Weights of a small transformer language model.
Size: 9 heads of 64, vocabulary 28096, 52.1M parameters.
Training: a variant of Adam for these matrices, 592M tokens.
Each number is 128 + 24 x the weight over its row's rms, rounded and kept within 0 to 255. Layers, rows and columns count from 0. Numbers have three digits each. The size before them is the row's rms in percent of the matrix's.

# down: layer 2 MLP down (transposed), 2304x576, rms 0.0152, rows 669-710, columns 360-431
# up: layer 2 MLP up, 2304x576, rms 0.0287, rows 670-711, columns 360-431
down669 084:127132115125169140159115137102078125126129155163137090126117112101122121080155135140113134107115120153147167182100150102144133102131108112121128124137153118126126131089108155089103130097110137101114138088120147126128
up670 098:119131119117104161170135109107114125151175122108110117143145139127111113118136151117136083171108156078124134139112135109129178167107146113153135129129141173168132146111131149090114133114154116120133091079106100166114
down670 094:136112115102118106158114089106129118104114185151111129104113146131143107134130100126132093121145126153145128097159141090131149149096179101111141125107137081125163166115136125105161123133125158127069133127126145146125
up671 096:133110093135116168129110100166132124098173151120168185175119111159105069144090131168085139149151163101132135101161133129169141131168148062143103118109155092159143145091107139137147106131138108115165126136079144168163
down671 092:142115106067107105122121129167142134128127147118151150147132126115101111105122148120114087166152111126119128133123149163133156156121095087122149133133113130162163090157127152095146153103087091140148134145133137132125
up672 099:108111140159125119147146141160143166099129124135095155146121143119095097109127101125104147091112170156137176135165171109155119128090113177130175120152144128164144099128149069132127114161144129187135074129161114088164
down672 099:079120104117071107080101125116078129181124129131129111119146088138129120121139117119087172098131119113140127135098118104137113071109148118136087134136094079112092146137177104156137126121153142126142134135103133131110
up673 099:110117087099127133128142127174143143121143137170119146154133132116134131113115153192158108127131110119147113158146177118126136198127098105116152101132146114183113113073106139141120067177141176130121120111098125162143
down673 080:170107075118111100138164175107160110142110144126146144160126117118146146095155119107115088104097140144188123141131130121120125115144101147140134158103113156149111108148151144109150096121093151113105159154083136167127
up674 103:129108153156124135115153109162149135168129091173124169134112061184093113113126156153173154101095140095064144137132146150105133142135139160130098104086133104193144113107116116146107104104123148116115173129133118123153
down674 101:105107127078093112162172106105083140124119151148153125181150110144073110146127128106131104085127124124131137114119140139120080171115111157125114117117152102179139112112122110157115133136140126124098080152123187143150
up675 101:111138145140148117142099130130171132126109116135130136157083103125162145141133169106115125152096164116136158139091122157144095129138126096140150121132157124150083144120142113151136121107131079126142128116086127147140
down675 097:136113103108125087071148148188092173117118173140125124137099165128120125157139089139134108142137112141133125144149109137122122174104144096097145120121165150168170131105136154107124125141172131105112115167147144127100
up676 098:136126098107179108114144093121074121131144079146104121112123168109068164142105147137104128149131161145114144108156136126135153150132123134154154131069140089145081120104142135147159063153156106122108124112111081130149
down676 096:174106101116102094149099136110111141156095065141097122115115130112076136142123111155179119146123147176137105140163126077103142140137153127043093130139128163111128139158126129133139136109177158129137118105130123159132
up677 097:090146119182142192150152113147115133098112148129113120133133116110169100152131143148173115165158150108125109085091139138144125102123111092109116100141106139133099091111149181136085097139131133121164123103112119147129
down677 093:130154156145132131127097141101119110138123124093158154190143141136166105147165067142091110139085136127162151151117096115161121133144146153106150154123162118138162110144124127137167120110133140123107135108040113153133
up678 105:141144061117121106158100118087143121094131138118103106126129140133126150130146133152150153166136124153116132124137104148140122111137114134151144089122123126135117146157133081116149161139108119085115124099117089140150
down678 113:112112123093104130160123135138119159091161130114152117135122129132127135135134185107141123113122111133110173151121125138113098140142118146138109125100149168133105103156131128115139121155123168100140151109158103149185
up679 102:127062146145163162155155093185153082106146132069123142165150129127120109126111175145105124133120126095123132165131145126197115127119124114170102143120160117157142126138116117126114121125090095154147136110134091140123
down679 106:135134146138118139105101142137119128142107153145162160138110126091125144117123131131116151136170132159183136151062145135120141142084185124171139134106124121139116103130183173111105148127129108106178076118112132120104
up680 106:132125115114144124148128078115149144139146095122108182123104152130149098092113124122114149117117133122121144134106134104097143140115151141097133089185078122150133113125129114090101156140119156130171130146121128124109
down680 113:144107111150160141148142093085104141128168133090145123108140127087148132155149159091137128107134147145098129096146117150113138104145127104137110108124133101123139117137157131147133121140161073149170114112096150103132
up681 109:122087121084175136125097117142126089069135122137159118127115105176158109091086159126091104122132144081112180188166164149160153128123124074176107142074120143130088148120120175089124114117178103110156145102102084162128
down681 115:089090160117104094130134109122148141143120137082145174126146108115149112111156117135137115153138123131139134134133164140127092148150103140161110150157141148143116147140096144128132109152175156132165089118133132190133
up682 097:148130127174130137171151112127120124101124107150105143123112133166131138154186153136120095155119116112158140118181119089111120138156110105115138163159096131180148150151107106122115099117142141166108104112135134113122
down682 109:094156121093070135112118126150116142146139116149159087143124111102081136072132135098125164140099099116143151122135143129131119125150158151133161117142119119132128104119125193138182094107121160152170092090128160096140
up683 094:137140077120123081159125117125130143109107139097129112171121117101134138090137123127154100103115186107145127139126125143143138117151129084158164112125129133139146113133155123100116167146126098108118121103127124127117
down683 087:146132109088089142138083130132128120125132137103118112132119139076089122162107138117137120106152087129168136141152121122109086177144131135094115138088136152152123118113158087112105132143145126141139125167127105143127
up684 099:112112139148127143093151128138171111113133125113110152136138096091148103132091131093139115141088119147104129109102161121137141106165132101109157090113089134089097118135139156140114114148128110141159141135108134129121
down684 090:126127125139115122155172142132161141128114174098139100129145131110162141125122119115117111144108119152144161125143123123100138100190138071106156129109089136121150126132115129128106091136107095130142199152112127163128
up685 102:130147103155122156150155111119123152123153105114141134139134087145131113128142142141173119081116184077112129120152141121117139131172120140091126105147128115173114094119123139130120125150173096132106123097119108100088
down685 098:133157096178059131149135117125123125158173062106151123129170132113140106114152150112124135170115168130143100135144106099104141100122144129133089116104125150141150130137114100153138097128114121125089145089156115146127
up686 096:118158144112127140132193135171132102104156166117104156142153112156145125101088152184111139144106109133123125120178110112121142148141128114119088145140090139120166149117135092145121122145119115116095134109127128158133
down686 104:132148161128078120159118122119111060136170117106153104103161088147130134134113136109075141145108093119123149104115160123107139107141104143145127090157130128150134146096161136125169164103150134127112117133101138141161
up687 099:095124122129184145154138142122133118168093084133149127138139111124093163108125121130125111106154178112124121119114193155128147137128149133132159099162122115166141167136167134110119086093140143114134116112124135123141
down687 091:099132138148111085117115157095135091165144094154128122186112128129100145132093169136114103170161148140090147133109172150144103105121113127093113127133137161074074168136105135145166139103143116103119114109125148136115
up688 095:150126119157138140140138136155135149148117094125138141172121136111083153135137159156135144105085143110115092165116143147136152095149110158126109150155117168146133132119125101141073113137115203114131150108122110090131
down688 097:135094133144142116085134097174143104119191149155147119121155115146122141149122146080156069128131114140096177134114172087157112181123092145165125185105105137159101121135124148140148116118132154115137196159145112124110
up689 104:123113092179181136138142095142155115083149107123107195177135134118152125093129141149145145134128143111130145097074109163140111155131155092162132154138105154168069120117125155128165122141097165123107094117118133100116
down689 103:128097179152137101119171125144152124155147126096137132089133110142155165089101153139125166098141150122109071132093096159123134142157122130124128126127120113109113156153153139126142140142113138132128121119093127093134
up690 098:217160107159123140160114077152118146126127108071114124114172140131117132103106118123171142159128165167139136074134164073136149153133150124146124141149118093128114128108117107133128133128136136195112120093096154132113
down690 095:121087135168143159105151112141123141094172134166112137129131138136178143087167156145115157099160163094150115166097089159119155119141125125105121099123105126151152120109154129113137138158121152130112152087122085128162
up691 097:107149118128116125160087112137131125073162133120098119100143141107179122137067141158102155141119147125146169127125156139129142122146151134129136116116158175153159168101084146122122136160187099117128110077111060146128
down691 092:100129136097129152146140118175103128101096108114101115143126162142141119127090139195139170086158165151115156132137137087097167160135170133119130136145168147148155172099121112099092177167158130143137108101164075125099
up692 103:137134112124132132166171157130161135102131133111155162165118083105135142151140164101104153149111134132119147174135155178183114115135104120119141099113153106124080160143084111110127085127109089164151097125125168090101
down692 097:111118132144139149110125136078146106148121138157151124146115104118115124153138142160104126140089108081106165149128107159158139141120131125146088119138118149125159119147144109138151097189173131126102104137103159131182
up693 098:072132110121111133127116086149131114052157127059074157147119117150109161116093142122116125162107086123149161090107126135168121154117148101147142157127129087197130174114144122170153129117135124088130123111118124142107
down693 093:112115115147101143089105143113138155164122086148176119124145134091122127110144154164126145104112093152089167173122151145124125117086107156152137117112175135077129112147134194104111167142151134141142150143121119149148
up694 106:143142140159129190137127090131147117069136112121167146103118095123150123127104178124115127121110103158128167100096132136137132127142122113133156141145109126128120125143123144127140126157121129141182140151121122120120
down694 108:144146078154137141112107095087136159111164118135175147123133148155143140160124176167166159129124124114146095159127108138129141098153129111102117135084131127109150096103131118130139122138122148118182147108141101145085
up695 093:112108132105183129150115076118072141096140093091102163164121122130151097100124135171099119100131152132089102188179098172164150136139114127137123118161135115152128127110092111111124133149119104146104112096157146109110
down695 105:104174171163083135104124134151121113137168152106169121154151103118092129124121173104112181107115159116119130118099148139138140151117131187148161150110100124177110139144150192109154138092104129136127136119060131111135
up696 098:127096154172121131122144143133151140101141128150105103130134095141124170110121145097111127207156113115118105101116153125122126139140085148103115166163107138176126134115110102164121112160110111151145136118125104120143
down696 094:117100132156134137078133069143135158103154144145142146121179097154160148155122112128066173126118107148155171157126104094119131135123122147111139099106111102116145149120087177139128120158128115123164130124095158153137
up697 098:125065107136113153126104112131139171136174083107145104138154097096122136139136182131124144134085168115076125079081133130148161138088173108142133170116104132117100152124137121143154095122115155147134132097123101148097
down697 099:126179140127134144114146129130134134123163144144109102153094157117127107096155141111130047110130123141127135167171133127150143162114144129132145139148162198106129118141149113103086098090138092113109156136168100110128
up698 100:153108124098127132129111062127154184148174107116124146134124106149071140128138170099114154118117147098124116127133147140142146153153107154121127147107116138160060159141138136145117080168152151133131126138092140153106
down698 088:173114111141129125106152180131109148175117114116117168124182151118155132092145109144152111138141118137110080101122107088156120167164122077131112107112134139137099100119116121160114133125109155138108137182066106135108
up699 088:154125101128146110144158133140154125121135130077094084106075113096139189077099134095127125091107118134202125147139154101126159129155127143108121104098096194145131120137166131099127151147148141068129142112129108123140
down699 086:181123150106130113203123123097132093116121178142126112062135137091145142160144116135136132150111136173142132155130128140159129113165173100175183148095103103096137157118131152103131132100142136136149136161123133122143
up700 101:093104080131111139143093152142144098124119097157141122144111143109119121148147135129137129104113145115101150141093141119115093137145121106117132105118129115132123078128151133167134096138174054137126155125085123144153
down700 101:104093127125121109126163115154128112095104110105088112098128137214153169078109142120112129156124132098128128126144084133124141136173128168102092137130108166150154098116107134146108160117098126173157122138193147114122
up701 109:141126128117139135161139101141141139086179110091153161137099146142126092092093205142101117122132171105145160165108127160148154126114133124140091154110129170131137161144116147161084150180117098142173142075098135153150
down701 160:110107121110139136119139119145115147127174152132163148134118140165115099097122177156126135110154126115160124157113148153140159127147137139137117148124129148129068139145111162141115119149095101119166092109104130080120
up702 106:135134155179119144147179097141119157102145125105135143163101125151116114149125152151110136137121118144111169170154153149135086123134136128126159143127141146115122124148101145137102138135123113160140097146157128079115
down702 109:152129127123115107144104053100114076161149116139179136172150127137191115120121110131146114139152123163128115088145179119174150125112150106107131120082116132123150100145154146105137179123117144178151144162139147182175
up703 105:122117123117148179120158112125121165126139104147157124107136119095138085130104164116126157132143158080123132107129130139169152107102124137133178134125112140112179133131143147148085140153142134154130118092105117137126
down703 096:096145133070088147124123115119115122164183160155106131092129098093110119095152124163091159135086128130129095114132158100115103128139180077088130113116119143142179133164149106136126113146125160110113173147088156093150
up704 093:127145138176143113140122120102170156122123133104094130126129107116123133077106129127121150153102166117123138095073150153129156129161125064139166145131137166123135135167126133132144146119152133155146092124126116144116
down704 084:121126145127063114133123152095109120149122131194155116114125113162112168121135123141098107108136087113115098116133125143110177139126138129139154138135123118142155184100151128105134136101148163103188165148119126129153
up705 099:129158138149162120143171117131101139129130101130102128108121108130155140142123175120097119122121146079135115108167131107145135132143158154140132174086111178156106146131114167140097083156150152137129074119129123133158
down705 093:153130137148163121173136111111123129147059076115143113111175152074165132133155119094113101147098139141148127133111149109064096116126110117135141100095158121145116123133145064119134122115098170139100180120175147101094
up706 099:179126154182146107145124109117144145147141143133124134147158183169106151101084143165109153126131148156089144121160119098155150119177118114107141148145167144125160106181145136113097137137116125101108103132126153129115
down706 096:123155125122104104119127130139171095156157123087086062113154151105138147111104132170153150079118157114174143127149125168096157141136141192116075157115188167146103165105146121090107099136129160088127156153111155118147
up707 103:139112162141113131184125115146122142096119116095124133146107131091144115091073135107104139108106133114131103098154134134159158118142155161087116123102159154124104167179111119164097129141138136206146093124114131154114
down707 099:122129109182106088072140102124144126148140152122150170111099162127083132156137129114123081143126115116084099136108090119127048109108117133111187074140110102110116168089072149118092108066132109169093090127170130105106
up708 109:112090140136155097125146081167129175103120111136136153104111109132124133133125129151117140135142143145137165098094161130141150135145126148101154133100104082164114142107129130134093101166121170080110142141112134159129
down708 115:134122151147149097120136132132101091163087093091105131127091142073143135122124112137109126139105127130107109094116089166125121091155124113120056131106142116138111105128160144158129140122100143135168130134140123178112
up709 101:127146133137140151137121102110169128126186168142103141130131141175116150126138178119131130094137164096087117099146147112154112159135102118097198094133115146156112141103120110130121140101104089130127092134108131113149
down709 104:130097135138150100088088139122103101126091120161163108130134117153119135096127130143168116083131136139136133133108136172162154134115097121138121102153129178138128151181121140118153163136112152174121082185140133141109
up710 097:117095131125168152135159129137142116097157110092131123133139118139160154156060157201132119159129146141130130163125131141153124114133128123115175161080138132108158144150111175105189104164134159131169080124103121149134
down710 102:127104130143119120147097125164111156119103126119095159180120182097111101115105119158107111123146114138160087131131129079136144171110123126146124124129145163143121117108181107137140121128094102107105120134150131133119
up711 102:113115139116140169169154107175162128095141172137145134134137144129107106081079096135177207101116170132128116136134133132148192110132116122109125063099112135122136146117092124128128120133100129098160112122102112148115